Each number is 128 + 24 x the weight over its row's rms, rounded and kept within 0 to 255. Layers, rows and columns count from 0. Numbers have three digits each. The size before them is the row's rms in percent of the matrix's.

# layer 8 MLP down (transposed), 1280x320, rms 0.0957, rows 1105-1271, columns 280-319
103:145085126152075109084114112144134112138120164130119124150101162193086124122115165100111111117150167130133118111120145111
100:109139168132126120116149133133155120120124145104120105176116137115081135102144121112098174163138146144126107145161149119
108:130141154134121121144129099118116155051138153096106112087103108120137117094130148144104108119119085114100147096056134124
096:177086147120098143109131119119073129135148149117130164108146130109111104100100138121133162167117146123117084141101150072
093:077093147171103140178102120119093137125122135156129118138088138116118135118144133106158148143125140133106096077130147141
102:084130143070110149147115125153118091154131155176121121091117113141152147136107169141184137075116143127105139130147120118
103:124116123150124128165177172073113111120112111117124152140136143127145172154125163104124157103093124115141171116061115124
105:128162123122106120102140170129137156135129104132115110171101149093096115129104122119142132125139162122163124128121146098
100:164118104119202147171147099098159074181145157127145175124108141103132165132099098171138137107136103127124120133091100099
102:119129129169108152136120155117107092130167125130093105137134140121109112120095125117096138139185176094143104159148160112
094:164103129127139166145115098150139152104065118150119112127109172144157149130163167137077125108091133152142086078086130109
095:125141118130179122150126115124175117104127113120131145086132172130145085115146079095093157186144130104169160115180140129
101:129158096116161140125113133131108141101156127166099110087153115109105138116129153130133099128132187144155155144113120120
103:137113123133111123118114164137107105158167129091131121098153158117110127114145086118129150160121139132129125109134103099
101:113141151130126118092141144139095134116127100130122136166114114138145127167141131126156087116133141142130166182100112133
103:113125114153149177152136138152162120120133147118123105159116135163142136124156134090150123123114143128151097173113136133
094:109124156106077171128133065124129103159100148146119139153103143122138139134147119121106157165122097100083144076138127162
092:124161090077130131102141112167110113103132174086111171115121123102124122131114097094117131137130126134168134158121145126
093:164112126154088141180168144081107163126074118083132137121139138119098194131087093101084129114127104144117130138082124097
089:148123167130113141132171137109099093145125118107163180112090098123151129116137133071111139134108095157092120183102114140
098:142096146106145116097104088120117121125128147116137130114166126110087127164141132132125127118117156133139100112122111133
088:106119121103121103138185128116152107124105142111113193101148148191161125067151132083112150134163138144069096095105184121
096:144159084093156135136135139147151126102121163121067160145148130119151082126158145097169106094169133157102124121125167139
103:121150115151135116187134142118131157168144129132131183126188119080118176167093157127110116131096127140144114132145114135
106:117131138111128115137184124128157114131140139168151124140133140134145130135143145114135137143169150143148129108180111133
094:164151124085188102103135150122138116128121130149099140118139165126170123094157129174132095137122152073146157092065117169
100:103138126125122123167122134124141111121145170123119167120139108122134143120151112112128135170136171132098130118162104122
103:136117125125126108129127087170114157148139152151091121113140142115159119114126090143121181123110130124106142119135134105
111:098138171099144139088156089121112161151124124141131160118108149097131087125140153133137150083094117093178133146101143100
100:122120140091134096092137111095134133101126132084121130118122144113182135029092112163154095149136110150077123121120148114
092:102132131120100186130142130138127113133132156121127127126111169142128132087134145138147138109109106129137169098154121077
089:093132163110128136121108097114137134155113119105146118134139099176109114116112112115125142115132140146129137115123090171
103:165136152129162149119113156080128147126124094129141141159134156142139145135119167141133107157098104149140105109158106144
101:109102095127164139097084099107104087151156151146132167114109101115117144134143136151126148134145095108173111132098122063
107:128107168111104152138112106118127119129128117131131114073151107151150102172126188095163140152116146177141127126118097119
100:167105119104095114083150196133109150153133125142102112106114122131156138093109125081147126143142128129153106143131099077
098:150088103161164156106072141144104119146133112114179109129156123130102133119134131131097127138132132130129109146158123171
076:130122106149138140118106191134139099103120115167107122124149161110102155142103117155119110151120138126110122152131109108
104:155132171142131121155154156141127158165104074082159184132140157145104137144141135144112079143095132111097116186136126134
102:107135103117124104133158111096136092159147187106156153116104175156104147073138105131080133146128122115155143113149133093
106:134164121171146144119128098176163082116144147109118115133136143142136092132140125172127159156157126163187126142110160103
101:150130112124162138121118109156138111136162061119093194089113087128152165179127150069085126112067087086152141144150099146
107:123134141101165149126129171107100144127190140108125125128122162118136128123114103171133109130142092101135145118112138191
097:118075137118169176128101157147171121123139140172135132098160109111085097146121140129122111103127118104108114121100111117
097:150139128102132142112098099122143142118156106116075092126112090136159165139120129149181118152078164139162167111136115123
090:143152122095141129178115122122146115087157165111097107125137126125155158106184105146096098094153185144107105153167111116
103:096165153103169111165088124152118136156168147109123151105168105115148144105164136138141119149136151110148102127061111166
098:141124143110087167143111119117126132147125084117109132114147111069096139098132096149125090088150079144106138124129118095
100:144151126121119167099133115146119127152085103148167138114115124113147130076138169096145115119144098138153098114174158130
093:097087129135157120134115110127133150110135141140109078136132120087143120110133143104138101144148107130112132140200102164
093:117083122111116135132141137132117100068142132122107146123091133156137113136156119119120142141085077140091136119132122126
087:077122170162092094139153129111072133146108133109151135117127157121156150138132149159155143129131126157137115128153097182
106:122125098147142088158090128133164135121087115087151103120152143142094085133121181152135131104127117129146109119118140180
103:102105146116109132116108126143093140147171115139165125169143123132108103124101111121091141096152171157115169112118122141
103:109110135165129151122120101120149105145110116105105130150147126130084126129122124211117133150088155126137137131132178084
097:119171161095173163105141165151078095158113156160125075120123170133103157136109153113114174139120177158122169070109123139
100:104134131133120143141102117112129121123164132147146137134078160122088130152163138157139147146148154159138146102131108124
108:114138143121112091115155158069090124110122130153069173165116122128143128168112118157120126146106152139091182146091107152
090:109078130119138168086109174133117077127151157125128174113153090118132118131147098148085155120130151112090094127046139103
103:140097159157156139092161129147116136150160115122126127134137084110142085125168108172146140139155152126132092146114143146
100:134147148102146155105134142111112129106084137106164124184158106157153186129143134126160156114116102164108138116185108112
103:130110147115156109130132110140137087113116116097124106171128107151132180083147135149146097097160160100103156150162146151
104:110102136106133103127126131154155165089092126129115139137139118199111151146109126120095132117085084153161123111157129122
091:094161112155093157123136169149113154106108116128164137107137099099134127158169178080093106134129121125121140140143109142
105:140119126109120124099122094109105126073103110125110160130139132153098102164123124117087107098107112165156126115120075077
099:150122101120167098168107124152148119142110123129114141126165142143112123109123121142136096133111132078145124126104178115
103:096126096116156090154146139115154130116135110118115132152087145091109093114171153051126144152133128154124134118122074105
105:158099123113144124080118128140150125133142146122120116108112095153137119164109121147093108145116152127164166140169149118
101:144169104092100138114161142100128117088122124096080112136133138126117136070107124128146149145130141115149094176125102145
107:125153120149109141100148132145084133129093118153121148111098148127139108093100133188184105105088170134180126139100114136
090:089144137129127125162149133179091074163122152128124135121119128126134120124114086153127142144109143110147140134114109119
092:200127125122123131132146136139125111091097114140111139089068100104123100134106130161125119133122147144153089111202117152
096:130148174134150115136142122099150115158121119114128168089168140171113126170136142098114115176148161143105125140115144148
103:165102167075129087138107160148122091141130136106094154120148145145097119103150197146122106157128111168159114158123104148
092:130101154100106127093113134140141127144152101091133064150129107157132102150168123159166126158107128108146099157162124127
108:133143122130092116106109166107137137107143107116159161125111106155131113151141097137119153105145113096134132122090117133
106:132144173121149122139128114162119155148157122135107125061138128118136103131118135152136119174112129100124165155123126104
111:138134170117178091107143164138134100147142118184055158107121130114095122115096129128145127115120116131146114111170109123
098:145113114122151090151138134112097096126120134142122115102144136128129157121146120124128130152118116150121104145128148115
108:136166121132124119160120115171153097114151091124137103061109105118101127136130059141128101119123106110123103141132135135
098:138103108103168104155128123134097135118098142114140145102155104123115139109124140154119135138149135112109133140083102109
096:155149131153125111095091103149158153134117075147164177163162096178072152155129167148128157156111146121163127144108122110
100:101124168099136094137148151145133122097153154095161153163097143143086085131130106145114133140161151102148107128129082142
102:184154133169126087158120089137109164111122125153118107134084076191105099104143114182142155139103126138149115130129136089
105:134098111110143108089157099134123106117128133119115094146164093100107130122089093138103069098110162174185179107131116090
085:132103118157147142099139135124089144149157135121131146098145158165112117125125173120137113125104100118153148151183164101
099:098122145113159107164089171137137122102102139140150098140156123113108111136121172180160140119126133117152139098156156087
099:127121141132137147163127148108136144096149133132130133159096112115159094131126160156136164178153106158159109107177158144
106:151115119130124147133111138132106135140142108147101176133168148117145153128121127106129099147142113101119114119166111171
102:112101141128131146146132133161137138137133151094161095102134111118069119138137086144122099099099149137121133128165099139
098:129122124163129182103141115094130100152114154138125126136121128145099156097070137133104100130129104131140153101129095125
091:128096120118120112103123069167158118156182140117128123099163114116151138130103177114094129163107150109127117122180164159
111:077125113099144163113140133106178113107119097159144107098110167158138144106132144133167100120122134145118141142101184124
097:099134143136117100111172154140101131137108126123153112129145141126090131119112168145139137136082109154092115089116101124
095:116136115137141137142118143139146132162136134110117120124177086128162099124134159174172112134104086113154104144170069112
101:169085173146130153180150070123124137155116118128127094097148127153120090102132179082107107159137141162154111135135146131
099:148134109141072096141121156135100180137126124078139148126168157099130170123127120143100105153136108144132108143096128141
103:123138138110116149096118116144103127119121133074141147139148146156089106101129078096120119149124114154140167105197114113
106:105128155150147167147097134150091086145082092170090122155122113131146149144125117113127145148135151117151114123150130059
100:118145172114153120119055101138160129175140147116120109100157111128148115134144145117136191127137127120128115160121101132
097:146139073111110138123121128127150127130160124159121101096118120102134143075144164113192111159188096135115132104118106143
097:111132141132143127080131155126138179123100144136135159145114125145117139151095104134124172143140105136139126128195146128
079:132068155084139131109135107108131154143100154164134164084097112171134111097151110096145151135116165120111126126121132109
103:087136176153166137131136119151172102149134147138145140131143132145136127127171138136125116102136112176106155111104143157
101:093168089125138115145092123121143131085083122132116151139104116082189146125115136133105130117120130134121167145140151115
104:172143102154102145152141143155141107114126121119155136102110092121110151159099134144199117089136096155129111096124138115
097:128093166168128121162095098107138072149088121175130141129109088170139136107132119080153146131138115099121094146131140122
111:129090132125109107133128103119081149102136099129123141124102111139136139086178084142129155149150094140112141148056150143
092:067149130152150166113157118125143092112098118139079142135137142154100164089108130134123124119104117131119101145113051108
087:128107127099093115138108122133095130098166090127145133115127091105095105117125180148111149126131120154119087154170116128
099:149128128158144092106126138138102167118138142142161121117113118138104148116146138171116080116121118077127131171095069137
105:129093124147101143151126099127162167139120133142143099099162120143143094140130098103103131137130146118131156141110132127
100:119143115136164131114128187115160133092123162114121150125156142102119130102084098145150104162150113150105123102103144067
103:091152116150126149097173098111142114098147116135099124144111114095107173139095098119109112103170137155161123164123140136
096:100122124127136150128132083178129145111162174111126127165109146199135099131150138134134092094126107088165134131135180163
108:105137124128099120121171119109089164122099139138122161127127124139082122127160141101134128134133114120096142125114131114
094:112120124125146196136182135115131155117136151128133148105147128150135109118101112107120133125108134141118108086126070121
097:111169123134077110150144143139137154116177109116176124141171099152130086155117125131130149183079105129146093140195111148
096:146126098123111157156150138110123116149109145118169128143118145097108100127152121139164159139138109187093097069123147108
097:142093125096127135142159120096134099150128106122110119102149073144123125144163122078157089128112154141129152124138120094
102:138157157119111136127142135148115109131138124123130137114128121179127106147163146134113108112142139180157136126193119121
103:139138129187127108097164141113108076166124129168139113097117120145146079098129117158140077122091195107157141134094148128
101:141115098095148147118154128151090157108126154146165121169153117102167095124095116084135101143138169091181158130134127154
094:086107122116107143129125132132154101117148111154127130158161152138109081115154123121120063139130131111112112092229173102
106:124126152121116133153109124144101115150138145156134101057154111117148151104101163097127151136166128083108100139058177130
090:128127148168143138137141119129081131165151138136122138150153147115121140159133123146125109099100154149087116107148134146
092:103153144126108132148150094117127121145120115117125122142107148148125152080142132129133164110126171119144177153180122083
098:095159111170129150130090146097127137123131123094127109123133114139156084163151101140113109131091119119174080086095109098
099:159162162161106143098143134113138134162139139140115138134125116120149157140141193179104133122127155122089124128163134174
100:109163164149124131141155153102176137138161089122112102148139184119132126145100113108149130064165164126101121143087145131
105:149153140168153151117095126143101146144115137155137104134160095121132143108129103169106135150152133106083139081124099181
105:133181114132112151120144149145157122144128145103189167092124162104103130095109104104165164089151139110149141140138136076
102:150127092112062117093095132122187122144132153165111118141128117107107143129166158143114133118148130123152121122142120135
103:083126122138120092169113145134133127117122098095158129151148143116128143141173124092123136116079130115153133170129163117
095:121169143142137134135116145120123077141158095118107109091105099097111151120099096164167108163110133155162100127147077119
109:139155136107123088066174129153120119156139154093124156101135126149140149124151125143062151155070114118156079183085109153
103:140124123148108103148123158155127129152126084093140124102118103100102112117140124167070104164113144097131140130132130089
104:135076112120135178114160113119131134092126121145154129146113134122115115121161144134084113136129070102116113093102146124
105:139120110131156122116121144142109123152135138123160153163120121112150142127092122156109181086120100091089139143145142106
108:096087120117146123136133162107147132119174094146167142162114083116142135107104139103144141132138122099118120140142125108
101:129138176126148126085157150142136133133111154107094140111152122121127116158154162125117131106155129109134083106115137094
106:157132147163117142102139149146168153126142115149122130118048146178094143105118100147176130116149101128136103140093148103
092:141084133111100106090095120107129030133115119140158154108119099162119151113099149146162123105129091152087116120207107134
105:145100132086165106114126158074101139123206133117090131130172126147134092123129122134125127121130146099123143108129146117
103:091166127119152128159148122114109139120140132144118151114120156110096138099125141149102149129143116118114062139113135131
101:157126126096114122138138156111139184134130135120112136144142161126125131160131140189175136114120195156080099128092171173
100:113136160110128126149132141120133098144132110117145119162081139099129083128133145171066133160134102159100120073134113111
095:115104139104158118109139092100144161098124099119140135143118119135154095096164153092106147107102124088128120152218117184
100:143114125148100138046144067138132113108158138159113155164144102108120149153127111140118113119124141145153161092144123152
088:083111097113142137134121146096148129106157153121135150099114180107108135155161126224143148122127122128108099119204124152
107:116112115114127149108146131163126112110132147136113124123116116132138130136096149147097114145126130121109118124040125120
093:097153133144099110094144095130086105119125121156150100138116126091153169164153160183108167192117166113162131149148136117
110:110127120138113112127141107114166157111133080137165145131104124141113149149122154122104142148096076095154122109102135119
086:141164118138160123146111139152135114111117119127141114162148101146144180154102132117129183113159126118105143150186139144
107:143138180152085086107129116116155142136109137102172150120126137155144127128146148147153127162170127119100133119152099159
111:119129109100040158147109161138155115111144156154139105123129107141099151127174112135132145148159120093115140093110069153
099:127120129188116096116136125149171121155109111118126144190120157118109137175132151161120172141142092124131107129126117150
106:093141093129149099171147121123127131094160133160121153170154135131108174103138170156135101097100121173137144094075152133
107:134124096146120156128106110147100126176163101135129139102147156126106119189128166101107142157143139131118136107083127165
098:116115126139109091159106155112089129132124106115114143133128117124170153128111124137180113155115134105094155118152132149
095:120090154092086135154088151114088169162125111154152100169146145087103124156115115133165148141173148114142148135177150162
092:088095111115174116113110165092097129134076114091120134136107120186136115139147131139162097138175147114123137156136084134
097:137111109147112134105167090171117137112142154128119075121144127121100115101132083171111118119090136149127099134160092136
092:147148138151163096112111149112117127126090111112128098109113114164138105139129111141143140085123155087082092219064125125
087:106134133087139144130125093146105116127170098152144112134137137087115101156100129146139118150131151097113131144185112105
100:116138158152155143134147099107126124115124154130136111154158129126155145150090115130131102120145107133163126149144145107
092:169130129135110138110142128137096128123106180150128154107117106118149114126062119127117118150158131137150122141177115175
# layer 8 MLP up, 1280x320, rms 0.0955, rows 1106-1272, columns 280-319
110:128141134121151115145142110110111175102130185103141138119124096098122128067145129128118137120116108115130108131143087110
105:133160122149117113097112119140167110130156121096117096158135131122143117149139133107114136093149099139124088141103113168
099:117148134139109151111113153124173091142126117146133131143132102139113156124088140131149091126158104116113087097129151124
097:112078114093148123108130133155077149139130060140170109120140084137122122095088110147090138169071122144114088134116139106
102:136165106128143066137078078108133179119137111127123150172151088121107101122130160127127115082124163141108131122136143115
101:101139114176119154148102116108150152127080076091148141140127151130153132110155115116120133117155134146147124112101123122
098:149141125150160122106139127124142145144132091113142069141102126122120111172078142133144157108092123155108117113118124134
100:099090144142146128131136114124170168130102137142158147094134177131118125132148142113101125150149147092107122126116106139
093:087157127116138127133083158097102130106131147117134118141123059084105118137119112130116099129107150136098131134122137149
093:164153089107115128130109113132145094123121102135146151117128125117096140099145137130088147113122111120127122119145076130
100:150143117141161139109195146131101100080140170150139123128139097080092140129130139119111054131154097138122131128146108123
102:140139157151141135169095102134183149110146128148145134125109161154138173078130118148119119102107131165150146208133115149
112:156128172178129148124165125114133115159134142116151099132132182163115130166119152089139143111116127112132078127122135119
103:111147142138117105148057130122135136116101117134143140160126172141103112152087110142097146159140091107140101119125128147
104:134118090131107110142102167118080135153158114128145099139119110144088112155130156125128121066162087122135145133120116131
106:105101172115162081127154125119117115130122148101099114164121121151129125112092133097113163148133112165136130161156157133
100:122159127077137140131119125156134142134090164073133134135158150149140120074108139136113152163150088145120111097131170101
092:164130102083093133124121157087148139150107146084116099155153117158128135113142109118154105193120137075135160118120169145
095:104144136174139139152118146133122139127140155116142128123121127172101116118123141128120149121085133093130134126151092120
104:110120144170149157130168133136086076128136117112061097124072161134122100100097136130114159121155125112130129117111155139
093:157123131115193145131096132088129123165142080136191106160075095133137135147123166132101150153141095126134130137125150116
096:157112116160120151139161105126132136168148144124160155060120127150131142103123110119130133134108129122103152115127111114
106:121177160099107166120151100169155080115134126160119139137143136138120132154098113141156107080112156147109110123108115095
102:127156130112163137167151113113125111113106174126106119123140129151128117145148111109108129125064096115115119123123154108
100:123123143126160115168068134105130151140108171105156154163153136127056076148144114129097092108115107124142095079168125170
102:155155152146151136132136160133162128156173131108151104131141130154117121108139116135117089111122103133120140104127149166
107:119108124148107192173130119103104113151120159141113109110104165138132099149113123124112120095148140098119141129141125131
108:123135155135112103142129167165172134147157137116097071141124127154119122134114109106125105158135082099142108167119125133
108:119149104142116147130102116141129130081102142139161165165133063091146122128135129137094132164156136143090122094117115123
101:146141137121124100149137130109110146113146154118108116161112105084106124094114147101101117138154116115096127159131118128
089:076133124161123107145150145144095150104142136113141090104123081172182138120069159136128109134150117135169159140109115113
104:101152146099171127145155129145120086073104130131153119153163140148115175134099156133141112132103112111131130122123093111
101:158133075120072102125081098148142159106085108110127107098097100102115143116164133118140092138091189100144117168118125088
106:149135128136116130126125145097149126168159121131134130094135135074158142101104144062143104139110130144139134098129133123
103:143173154122145149108118166106143130157121119132142135139120134140127134147136162130150102112179099152103108145130135126
101:087128138104092129202095173174154161137138114116125139182146140077111111137100129126123139154101144100110074137095133108
089:088117155096079154163142065099113131105152163050139087133138129115108162164147126141152182136106140112122103133145113120
097:156168133131162113123131164097153114139137135126163152122156124098119103120115145096110082106094120103127158134148130109
100:187089104155179115140144145124160136127147107161122142098087167141116094115113141110127163140119157134132143092093173165
110:127111137160172163165189147144137125127126100102131167078175090139104163107126102131128101158115139098117134141104146129
101:132122128103107112127170145109136105125139097145125136131146147145112096116110130097149157127176083106134134157149132110
100:110143159140147160158147120148120078151139122134129114145109117160127152118135117117060142138090130111097127116112133160
101:120150124056104086151113118120121175181121142110140121133167107161101134167132114142138145149139146119092107138154065117
100:125150132130145123132137105149106110052110157131131112143122092110119056146113109124097143129120159108098136154119093179
097:126104128151145104155166125114104085165108127137180128155104095136092128184097161138148128087130103109140111108114151134
100:124111102157146135128108177163127110145127115114149137123131148159159134174132124126139110179175125159153118150103117159
097:126099127113136152137188160120131141145108119126119143132181122145096130130134145084132123109150151105122116098145168085
093:172148159129121108171117088164121135139115183136119135098188150124119154099091146126092124157149109116145096112110116143
100:160151129095153123110126165175151177156143132121154161131159134144094085155136138136115066130141150108172130090123143148
090:108118093094127112143157183149142146120154118107107118155123127137119122100117143103139114124145123128100103178136111136
101:134120130127116115115132113168134119064153153135116141147133148097135161117163121085120142095122109124162152164118081105
102:128094125124145163136135122142055127124141104125118166135143125127144138118120172128129123122107118113129121112103115127
108:150116124130111102127130091120126149121117133102142146157100125103135121102142142108120129115133107163117177123113050085
108:125129147099133174184128134138144123103188156111108117194144126145083122183116177161103160115116140117115120114115103124
105:114120116108125136138144158130123136161133144120183129168130145155094088090145135149145103109141156151166104085113106120
097:160138133130169124144152169144087091140140152125156114104174134122179138131126138116101105125159101115139089175128156138
104:158143136169152173116157095126079146092100100153141171137147135137140105085105113118113138120097094137150125136111079131
096:102175114091125094135135153129153100149117118100135097155119104128172119102139129125154101172157108112127166106113156128
103:102159123137127113143161143117123147166140165138141106114122095144130138149136145110154120090096173124149108137143134123
100:166157117118131113132079122109169140128109128133108088107097134154133112149091118171153120151146097124142154141089118122
093:122168169138122123136087153136156140064099121104124176127146127150103099144131135083106094127138161122139120143118138114
105:151147146124120145125147092144146135121152096131141138124115095132091160113114168138100121107123110168134110134131118131
098:125130125144100128130097133089147117132230136080096110120163135119118140124110097086126153140146144153117154126147126127
104:118116113118111121121094158092116121124121119127187078136143127144104108157133110135116117122101130111127190151135147164
106:146117148140098141122132143092131111146166169142124118099129153127163132112146101127153106072087149105123131112122121093
097:138121084135142097162165159148210127169119152134168113148107158114170093129101157137106134123120133139111086162108178158
106:143108098125132146157115093124094160115137141165148160147127125127118129141121134111127113131126120118147120131097157088
102:126136155119137139117127144103142184106131168115119157108104071139142146136140138105126132128142133085112082134103122091
098:121121170120109166058095159144130102134129156088130137146128136120105094161115142144151114103160168128092121085136124137
093:165163124123125113119111101087163124139102150146084157157112147126119096136155125150119091110158116143109122122151124113
094:119115110121076099144144111107140132077154106118091145169133103126167153123149113124142124132161131115108105116158132133
099:097156120136124151127147081162103117144152124134098135131126129103175139158095163087101123155120115081109113150119137097
100:172080137141156145110133102111149178157131131115127162170110111118066162063102160124133135107131169160144092122111114113
098:125135131137151113140141146152083115160134153110119150116105151109137123084125118109100128126147139145114158097114149102
102:106147104138115188112154107121107125127161117197145140110084097154087119134109087108118141136135121136090101100150123096
110:108136155063137150116112108122099154148094144116094136141142102092142100139143122075128140152135155146138101090130116094
107:150119102164153103166093105114115152160147123136145151170129115128126103178106158111137151119088126167116135142137133108
098:070160153057108157095108107129067166098145087120127119157121127129157145101133172122129134126090177113068154131156144155
100:116133132132140102144193143105151163110193124158148142163159122157183138114111157112132138129140092116103119128154083134
104:063087141151122117172099147112136147123130114163107112140127136135122131174131121081136095166085146143158158131114157102
102:111130167158157131161119093150095133109156084094123133131132124131095116110068131142141133133117126171119141112134128172
102:125110176075118083158135124156113146097120147111141137083142122127089113109156153138095117123136172113126142112116134144
102:150126192126122177131130201137146092118115177141105097157133129186084157139144135100110096109142156127148123131120114136
098:149130101104126106130123071145102118122133094141118131106167135094133112174163116159124097127125157089112135118126134116
094:144137110128141115101135173117154130121129085131086126183119112121114119145138112084130137128155099137143140078144126123
095:139140150078089070136142105167117086147139138124148177129108128135085119153144151134098136159135152120115098142138177125
097:146117149154175132123164111122108123131094097099109154149119125107137148180156152131100117133147152143153110110147099087
103:149113137103127114126122189131138132149123134076103089140151152141092152125148150118128159139118127159136108130129111130
096:148107186130125115138137148176144135118160111101125136129105127172119119127117126080081102112115116149141144066112082153
091:072100160126090105143101143119124120136105124089138124119157139126093134153150151118140108122147128144096115107091131121
087:157100153101119125136114120114139170141125100094159130104146115136126090130139140154140120132123110084120103091100093127
100:136147141105066164114107072061116121135124162070107098151142120123100144107151145155124114137117162121129149110063150120
108:105121139150118125131106151076109127116092131139151145157154124125149129134148154151131111143136080069140148152101126157
092:172107097137166145091166123097112150126171114110172100128130108129111125138094174129067156121076140102144140142108138118
100:125098198147120098138152134130161155103125105157095131147117128124152133106120136119109124151139124133094133112145135105
097:121151106192168152143095140113098121149158134133134098117102124102149113123069119090109094127127121159118158136099121114
100:158140121097131119126136148106089177123121096088155042123125133112118149150127128122125151131135114110123152133150123141
104:130123105125078110115142117125125091132144113151158099105094101106110093113116134126128136137120116104091159152123145131
105:103119114127120126144134117146150136086145125164129085158125120194131133102174140102126117110130142101126093158124075103
092:103110125138150171097094082167122130093133125140129174169152102138131143098127121097115112138126148159130089152137095125
099:147145102138131094129145163165126138125126107160082112112161111154129134142106170094148108136097145106156136084112150134
093:124139116139111138192142119100153146122113077138107111149105151145148154122114135109097165089092139149145162135140139169
102:088146093122122116154130122152133113142106155110120160127174109126080126152221155137147110126171107126139123139124107144
101:138158125119123143114146123128130138088157136169107144124162076103146087171173105120125129092121169141106126131119109124
092:124126121108162134149147150139080109147171105118103096133127144136168118151154170129122155089121150111125091106126178124
097:105135082114092107099132158108178124120079159118113173150136142146098112102123137065122156116107147146097089129155083106
100:122116157119176085119110148156130122142125134125141175125108137153122134124122151075115114146116121174139061127151103110
102:108144150132130169108084124087103114122118156164119124122112128130113145165115140113115118083112174102125120120131107135
094:096099132168098103125101095145115127119079123132122097090117098168126136132131158070112126094142133147097123173132125135
102:161163158118128174097130092108101112131075135128121166123134120158092132132072151128099143087114109154144099104110086106
101:126148151136137144094119135112099128139134094143156145100135136144122156121095110107121103064127186108131126136114087104
098:122111113160116136136150128180092147120144142166116100140156127148112128106118157088074136117111149126205105111148125140
101:114154108121141109140149140161134135131098173124131087188145163126111158101126146140120135106154092121131110131099107158
102:168144182107122131132171111109095127099121130173066112144138141112161123147128150153131141137086090136184121116095086130
098:142113093103136143110141108111108151115088089099172154096176106172093128114056183140130118149152120127129112117099141134
097:143194097154111137154086147111167128121117111119152149099107096117171122121096135107089163118144178139104109114116090130
098:120136078111122124139096121116109138136127114091113129125144088110155122087130103159130193083170107148128141114077143126
093:122095116133127105092125155114158169150114108037137164138141160170167149096093125137134144120159179125126104121157156117
098:145136159127102136121127131127121132121071063137123093135146198135151109106148083124117130143132086136137135155117118129
105:104125166165135100131134226136120141132128114102129101181141102136092131132088143104140134149129098144133107105127117148
103:170127150138147166146189145098160130118157110184116113139144125140127143109123144101102149077116122113099115092139148129
102:136159104179154174100135115099136106099102099114140139156155127162129136126132141141124052117159133126120091125127095133
103:128129126122154103125138166123129105128176066152134137129168103118096128124078176119110144170107116144110126099133130123
109:144111107099141135138125125104094136138126130137131108134095140133107107133183145103142120149124134129098128135107146105
090:149107097171148126079110128134124126104160136113152122152104123154103130131118147110126144167157135095107104077123128128
096:075116122109109104138136110151130114143157101182144108119137095175139148157113090143123106130166117130140148119109125123
096:106101130138148146106119111117093087115117148155138116101131140145088145139136138126131084125143142134117137161106132093
103:120145099108101145091158132156140176159103112157169160147131120137127136147121165179104148111115117202119148125114128096
094:105156078089116104115092154157145129140133120158125097103136151071123193096170173141086133122106097060112135123120115109
101:141108152112094132102122110140082148118103112153118113063136094147150134169092128134122139116125152109120151183099089108
103:062126130132164186140099132100116111153121118094121147128142130083124132105129142112118100124128144092162123122142133108
095:102173082188165126093112149152112090156100113146130137113090137160133124150088132076087152117169100099155120092148102152
099:122128147121139133070154125086132129127111115127118144133107115118134133116142185114134179121138152151107096124130119155
104:140122141099138100095148150093100120129144114150119127112132159119136127102123143105129127149100108103183092088112135092
111:133125100102096156114110139145128152134140160129107131117142147102142127137109155141123101124092126132108115090110120106
106:146130176103100130168100108165152161121107145131137142157158102096149136171156146095122112113116128126135151076113118141
101:114105096060137127114130135138145115142145112091174103114141149123146131101116193131131108144174114154138156129103117143
093:145114102097091102182121143118117121119124147170076154134140103140131145126156182079129111076103156171152120126123134116
108:090120110105123048175157108145144124110116116121085125168128133168098106097090153139107102047156142110116183138140102093
104:128113135152130142122092126130116084125130091134128126155109140120131126154121127139159102097148152102098108129116101077
106:150084132087138138130116124152169130150093122174168104152135107107142130114101121120102096146132086117121142105131113145
088:170140144138131157148175113128054151176140155109108101122133147135149143114140126155132099151159152144102110111134133127
108:151139140146120110109168124146125137145155160148096169117146183116129122130106122125110145147097144072107098134150119111
108:157116114178176118145147115118114141108148128089137137124139131139111101081119132104086140084158087130190084132074111109
100:132124130101158129109103164155125136165144132105121198131145114130138144128133131140099093104161159111128154147158153088
103:143151146152144086154092156180095117085102095109107131092109113138193121145084157114125099126134118142107099190127090088
102:120141093068155130117135161159117107111119100106128121085141139140133147121096117097138108102101140089126084125121100161
100:099128146137128122142114135108136105125143114156093118096145177135141215083145125119127128133139174161083122130103085135
088:138119126112078155152130150107168120126155109113128136146120121166122121089103082184117073101085164123119091104122127135
103:144184154167137127145121167077154122175103160103130148142132099174114148141118134126151134105152108097165104128071131143
090:117121109107149156152110127168062082123161144161125141195132150095146154173117107095099127122132156121115149127110128126
114:134154153136123109106116146092140136123139109113122153129123101115116129133110120145095142109109110128159099116099142123
089:170135162111127146135105129128102138102153113136125095155108126137117109127129121150155138108140180134150109162137123109
107:163162146168114133179122106079182114144117084101084109114123138196096075130070191126108145154130094141115109139110139092
105:099153127095104147106148105142158101097107126179101154136124134151072116161137134108139136138118141148089114169156142134
094:113147124136099151110100130119128129153152131130099129117130120174174141132141141085135106119146142154113108150112062144
099:116136147140131096159144132117119075135140134125118087171124143133115140130130126142107151107120122132055161131124094138
100:135116161143105126086153146097093145119054188111171111086110170152156110098134148127106162145106114132119123149151097101
099:129117143143128106122125146116121126171150140111124149159130139147145134056108131122106088104126163147090118143129092143
102:094106134106082121131151135140127134175091152155131125111156142085109162133101095122113147094102139128167098101117134154
104:131147083111122161119096138141190072097124090140131150150110147112127137116147137113125169123102114147137130136113121132
103:109153116121121104147115133168141138142088124106143154121117199150145150112115103070169113121147132112103128123136126125
100:090107102139151133111136118133091138119145202165130146119129114129147162164148131081115135112114154163166108109156135125
092:177123152155100088142169150076123112096108148121149155103175121181154133094155132115144157163094123146143124092120112099
098:141154125125107156117144121138163133129133139129080129115137124165158116164150152112146123127132165116089132109104138145
096:119085096151140178161120141109164114083166122138138134130125159153122121132118131120094116127134168123158117095132150107
109:122139151148170169142128126143136083165087117112110104156145127146105117140116125124177130155167125159108137122092144129